Weights of a small GPT-style language model, trained from scratch on English Wikipedia: 11 layers, biases.
Each number is 128 + 24 x the weight over the matrix's rms, rounded and kept within 0 to 255. Layers, rows and columns count from 0. Numbers have three digits each.

# layer 8 attention key, 224x448, rms 0.0602, rows 0-57, columns 0-111
135123173122160145124093128128113132136132148116108177112114126109139117125166110122137162199120128103162151170140101144144106151133137114138094150121155127061143107100116166137130165135134124185159114116147129147112147161180155179098143068139118078127160081119163142161118133173130107141162111120159150109076134126156099129122127129125
157134120109107129120160148094083162095131152125127161105135140099124109088126088096159102126134089156153113143151103107122142129121162135109127097128076128132146175107156137159095101083205112152149142165132118150162158142133145128131093130099150112123156135102146152122159091129099126176109114135144168129108151088135143138111075137136
114106159132183111111129132113171133156126148142149101135126143157128157099104146130158153099154098149153134155124148119126123138118122129093161117130132115147110153169109179117126142093136127102117159128148130165129135116092130102128143190108158161091081125119119180135174158156105126105167130118083122182138062163112134096137126152149
126155166151135121105093130137125082139133116140145134114121128142136160130125136122103144158091108131115129120092121127100160121124109154177127105108125097103115136131074114165130163095140149144073148153138132172167135114117136119097132155129121108125142102129156122124109151171135146122107130161148118142124193117109119149187128117123
171163118106124112131156142115119133155160119172129120127090122140105137099160130157130132113096151139135161115123140124109078130210093109144156132108117121143113096085097111112119114120146158099148157118110108121127136121161144122164103147113171134132131094143121086106163113111129111124117144147126142135111139124121124109103141170151
168107095126129121128092160143104137102137137130167153165130126130166127145185127108105183114183161131135120114093180138125171196141149125119172118143141111120113103113109114117091100166093117131139122141168125146140103149108143094087116097138130164146158144139115154096140099128115107116131135121123106142122132111104130116127123114116
113107171138134163127119153170121133096220153111112171111123120091137082166129152119163138117139132157153152137125118095099179134111103165192129149105170137126150148149138121108149134100135131106114110124113123135151113132097116142127109143084170151143110097101167121132127122135129127095124158114156093154119127115136081171079108103103
130113099134104139133140125167122164117141141159144157106138105122125129114166128124147101087077169091098143097160080142075098165142122159144163157123114127111134123113156123120182134102084098122129139158128179112101146128092125155142116131086142108162112149117127138124144108093088120128092161114087141154132085047119128090136136145141
107088137120102128090143152102121165154151084088128105122145080128117139130141111076177169153146141139123150095115107147132117164096156128136115111158117119151102117098093088116169116136138120158068130131106129148154150138136101097110133130174103164158135144114133141151137116116136135121105114154147130146121120116151134101133126117138
121140146156136118115132090114138140058141188156133161131127129140170134149128109086087129137126137101128151127134117139121143162130116110158199111201124124145119109107111108150112132129126154146112114132189172115119153145114127114181120096115113127100138082130126105141119187169118168102113075119073087114122146164134134102142145116122
161114104150140127078122138133133117144146068112141150129127175104100117134156125147084120151132140126155121128152122127101108087141105177130093098141180148132083150156150120152104076120136112139111136128092164195063113135168118133133142135141128132166149153082053108160126073196109116145158117147140090141128083095129106109161110122130
126130110126061120088149141115136125109148135091107156161138118117155144151115132121116152180105122135136099097140108116159113095146135078162120104104111143136070153170140098169086086146088136121135120035177134159171129133124108133116144132153181119148082132147120159185130088146128115113115077169156107125173115120116120123136092132173
098100129127080133142133130117166173144157150112128133133173107118123163038146121131116164108164170136135124182157164128148104141169156134146141116136094151138107119190136128130082141063115131104132106171102112124110135148121118106158096125112125106114102140124127156113129156104076099085137094130077102120154101100145120157173139153114
157128125149102131105139149134122074112099116110122170112109107137129135135177140082091125164117115153106155114133122123131152134123160116120158137118131101131159113139118148140131114136141124127103120118130173110152117141154168135187124119110115152157128167103146155119130115123140105088116159110117096104135108130085097111138101136093
095105120131106132188156134110111122141134114123126121178147101135102130154137171104156130135140155133137124132121102127164091167154082109116123160142090155084157131138132149129114151107093134131172142120147128136122130123111139133118146108178115166101128133131155121119096100201113119068151091135148148146164100128098100118121089107128
168116108177166139131128109128153130102136117103127167133111159109102120138099130171127106161090155132142106073130117146163166117159139127175176133132128118119168149112143108117158108170123132129135116153187135146104118144088107121138132158151110153117131155110078123163144129090121128085138115111110096138130163147091158124132092165134
139117140120134167105181107147096144118122145144144159130132147132115119074158127116149151102090117126153155072096144111151078159152155148153131105128072109111095113081164134077115115094148165100132141143117088142116094114134118104162183113147108131134118139131110145123128144143116147123136134073153120145092151111137107133115113132093
118187172153063113148117108144126112123127157084178126123142155122128160135157126092116131125181128116164097140100117127105165085158147152173129084142130154142112143160175129151128135116089116111195155071120110154136094138119097128143144155129092098080092141130103119090174177126145161101111152144118136157132151148135134124143169150117
113163131161143124086114150149149121085109098101100098101134123103157128137159126089084146078075125120092135106168106141150111118076097076106139080140101120162114145160109154090139128109120166146156157144097107090099131138124152114159119152094102112128107138099146144119151150129141136156137142140139096135087164127126085140114102110156
110131106175128110137105117134159088167117126105169131106121148164110092109093127136086129133145128129103156130154098132112153167145111167105130106130130126138115129106152135127109108127125126175156138100145117110131123130167137109166152083155139098128121117090158125135105132137098134130114106188099129139140138141111107160129119077041
089144089128129091099078095145168180131106149138150125168101159161152117113119136128118138133138103137147141135152156106099140146162101143134185120141130117144148149105126172113115132114103092140147173107136108194117151113180136160145079120123129129147145109122144125165139104121102112127155117148125155110123148122097095130105114130079
123095136110112114116163171155108115164151054161117116151115167144188128119148154159093126130095133124142128107156121120138151148130131124153124108116088092145134162114103139098158110168105163142141140136112134098112122106096128162108120090095163120139147121106111130108102145160145121139133112099122143140177131108125096118110144121141
153142141158104140175119138182151141100115089135107104127125159140152182108121132099142131082103147148125120136127115092077142101095129172145113137100146138152083135131117115170179124095085148148100131146166135099138100126117123160146132149108133137130159121129137116131071094117164183110126122149148142147139102119107145139138090102147
168115153119130146157113124121132147106149120085144107128143140084100143077121099102151111145150111182160164096124148128107187156123115123102130115147151121112128121091120159064090106128139087127160128135142136133121116126119142132116146119129148173113090157153115104138162142120118125142157115122150151109124123154120099132108129107170
131179092187137142141137137099104127134125093138156087142143187111127143127127127118121112151082131069123094076148110105146155170169106110188133113160125144104119140140109141118155128093116170141132075127105120127130156093114142109144117117150139165109142102118151115133134135148149147153080125120106149139144087134149123086112102124071
136122114133157161142121103099139087114147150134149127153092160112161098127125175114125149099140081122150102098099138133133115164094112111131143120149147107137141155128093098151122144134134105148144140165124093152114128139182117102159149149083123133116150165145096149180106109096121136149073115127090156154097132119142139122134138131170
107113106114147133151105118115102139098139137126154160115078119114136138134153077073149141119099131158160131073125113148148137162136129118122153121147163156140122100098100141101103113123141088155133132105120145176151123151114084161076142098148126099154105147142138104094121123120143129142125123121129102133142142128103140080098151135136
142168115140146140159129082145129162120166110137124134115129115138139100109091125122130130150170134129120133120132118120156117112127150084112121116111116127121142106151136141142124133113144143114115120124119140130103155126139124079156189121125147115090122148146136126100108083147121106129096134116125127188125132125107119123137133114151
095129162157143171116138120142131149070133118112141135077123134152140132125090078147157110111130121090140132148112127116150098113117111146155098121109152115155117138137113104103111134122122119150152093117073159150104133156126157134108146169117147140173126108107130131170146145102123116124107121130122137178149091138121099076120105165078
147132132145100134152157127108187121105098119099129159121121122090137137143168119077132081089124158142108115158102161139130118123126160148121130127139156101093137101143147109106163067133168129119069073130104144110121101092147150135087105129091145133144094082135056122127138111117117147137166094128133092144110138103121143103149166131110
115140148100115132134118151113132135150122139155113111106109118162107106140132132140136131134145140127086082135124131154135130138151157094137118131123088114102137115120114152119115153139124158099095071119102071132163149202137062141132094143094196143145159180176135139138124124142153114143090094130120113113085155123175139140139127135152
139115127141129156164116125149077158155098137137140095122143098109154089120116128111159141100125114142103131108119138104166088143131126134070167150113132094186095101147137144092140133108092102088138126107146167103105134124139082133125082145085215139125152100145121066076157150136122183160134147114130128152093089116156108107109146129120
145131085142157164101141154116130110141166101110139110175122088160125105106109094160123127074151131134155122129141152134118149098136101128123174103115148123139096137126143133120155132112133142097083126132120111156161155114158116119111126185137120132118106131110117156140140158134114131141149104119105165109142154136148111122142170119115
113100137135156105128105135140117105066106156143129129126112105103122132162109151114168106126134141136112110097117116115101156122143110107111089124098158122147108107136103075140092139156117119130102102118114138128154130153092106109122133124132155109155124139109128107122159079151086144118101141171124136146116135111134092128151139093134
124125115124115147124122151127152142132145110123142123085155142111137129160125129134104098126115118124096123176103111098127157122148083084106127106097118147137088106111126120149125141129133117165120129143150099132165137115115107156131171091144125152111110140145124163113122127129130159127105147132112149138131127103161185139117150113104
123167136142127133121112093176141117139150116116111147163100104125131119142184117103135177149119123133157116133121153126155114136127109109143113110100118112156123123129143151125136129165130179150105120107115131164160128147153138142104107098151132096100141166131143125114121129117091126088137150079109141131105124147088169098149136162139
134109126124120135131114132126109093119107131164145113127123128113187119086077147122153127100077089106141143092140123127162101121151179126103095178119128123141088101132177150150128103114137157104173136142108149123087132101123125134134123118125106122169150101108139132111123120166141128139142120195142117152157132118104123146136158108140
128121118103134150157119109162109128109134126123150116132113173108138148135099134182156099149088165113145120159148152112103097135128117137162137125170122118132120124142160129125139150134118148156137139168162112157163140119118141133135128142147156186151128088149112145141108117120130121137114101099148112152133147146163110128100126156124
135129134116136096104148116131079143149131107123121151115140098113159116126144163160093133103151089136091131184120139121108137117126095086137161115091094137174139148150139109109164124123138143128163181087158104144117121116140152153128142125119119142136147129140127127125108097150110123131155090100116118115113143129070097141156132136120
191140135153139139147149165105130164118132145140113157136151103149140133092144135129158094097091107116074105122110115106117125125127100126131119146112157115170125122128123141147102143143136123147158141120113129140124131128100143137105102131113138119136154092145136129144136134123127105126130120091106102127168126143116155064108115135108
125135129091134136122166162149107114079125132092099186169125118175175145124136140102141133151151127118128083127163139164096164132138159146140145151138168123082084103140127135132109168113098141112127181109103087100147158166101112146124139118165127123098134088117136115119116147142146164159144121147103099111120119164125112121118132119121
156153108105118094107118144140122127172096139131097118111133150126141157096120161137133125143145117149119125162143117135134147119144112161157150099125145166160155153147140133130118112154113161105129114162123137163149117150117116139154124130101168097150151133128128163166158156081161150117126155118124154139120100117137101118117067118120
110158138114136131132114140075138122163125087061132078164109156159134106155176126120142141119129180172144110148123060130155107138135127136106153113120125106147109136130108137146141103109095114094152123124128139172142133144119117108104116142096143072173126147143122143144139110122138121148131161113148150141155117130135133106145127101096
141154138118146145097152146105164092167099101109187167116171156120120137127113115100081173135111085122150099105144121119170113146097140141158090096145131129115115110147104162160139117123151116162170121123107154127130110120089146141165157101109140172104183110114113145132159146103101117115128116194123171135161139117124117127120163181115
120149127135141138145087145108163058139167137095118152131136110096089127179119139102103173111139104131125137136179101105140108125150159129091122167118123120115159108154157122169167130139147103150139112139100131098138100110139134135129115125156117147091149084143068108132143118112148139152152119069144136125097146163113188135102142100142
128138081114159141137138123157113113087116101134125124122118143126127150107143124155111110090130135131117186102134131140116095128113117129137132104152133133149123123089096127157121139089138111119156122164129122121102153097188119135114077172141133129121125097141171115144114117143140129144112146110142135154157149116077135106112127085147
111138111110125110105139128117134118142145143156126130113148109138133138102118146145107120129128095129114085157102136121127104108136139145128113120132131126152099139118102108117127073138145112123100155065121148151150131156118187121109136134123127102115104138140160143111113165173152116160100140134122112081143125130113127128131141176139
173121108128161126115100100132125133120127139115133114134173067089125081172133111133129143150130117117094109109097126122152134138120115184146180155126127148123104142126108139097151127157138130092143124142106163124122135136084139122114122125135148141161159156163110128118137107120122129132074113128160152124103133098083172086118103155113
167101137090165110115175119161150129119120122120150159103120104131135185142116134151105105141114103124106156132126144143098103145123168097089161116133116127141116119158136131122103162144130119098109206145138146119111137130106152082127168141121137097162108127152159108093136142107171139142128120126096094112120143136128112150109107137157
116151130105118137128164174143158149119124112137130089126071136135098129121097094138095134159111091118103107161127174110132153134088141133107189119155162121157134100080130136139142126129099137144131132136128091141158117114100122145162106108120127117145153119156146102128115117140122099156151118148117152067128141110159141154121154139127
139133115120114141100137111105161117092108134144124140159113125118100119164150103073149127162128119171128134160115117111126133133080107182145145139142165113130103146153120111159133105095146111127155132124189114156126150108145096122133163117155138174124097132148148106117147087098111127118103128120140120138065152132097121076119091097164
153124108094136115145096114099164094111087136125177139141120116092154144116149143159133141148094138118092120108129140134131125158114126123112132150106127080140122133099112132153145123129118095122132141152123175138138117150093130128126141100128126097128073170157181150123098164128094136148133140104142116120107117128152099107148124145201
162121112113143114147132110122123077108124081126126189154148128111091125182129124074145147101095117143127137116168106158140146140108084131122138129158076113161111109114120161128163122116131167161185123127107117117147138132114130150166119123114168097133073111133134129104158132137184106115109145117187159144131137144117135132150118082113
118144129136101145117111094152133137126133125165127144186134114104104143102121159111110154166123145128114065068116132112127137119111140101123091136135146131136124147159156110136164123133145173142084122098139129133111088130140116123111135153120143063129083121101151125159157133137133112154115137128152114140166139107085110121132136094139
124120153105137092156149093142141114134174179117108118101154137113136131121151105083124104169115120117108135145148139102116139091164146106166158144125099144105137158118129093140097152117089102155076142113147092132135118110155101107140153093127105115137157120127147142144148168122150101087096122108132169084118146121132179135163115125087
129097115132145119162113087177100096134099150115099152135112107082167151142136134086137082126131134100145101084142145120108113139124147133142169119133104165128138095168097139115102132131147082151104154153138147131173125101103115115112156128153113123116079134082125127111124113118107144112126130108142126165154128146089110107154149127142
126172134103157107108141142120140118133197170142104164107138120159148160176148156128114141103114130111125128133137141134149128116137139141156096105133120126075160139170117119141071145111131124145133127099132100154126142112158138118095123115080147145108112124106127127094108095089149123125133123176162090127118138146130128137146146141122
144100138115146094123116164127125089129113135169115105177119155143135135128116146136127113166147098112097111152100141140112121139134139091164134133133146137120163100137137146204146159163099183098110150120134107124100139112154136137109096137096086065112126118168138168103142125132118113126148127136128128144138153113141132147091125129141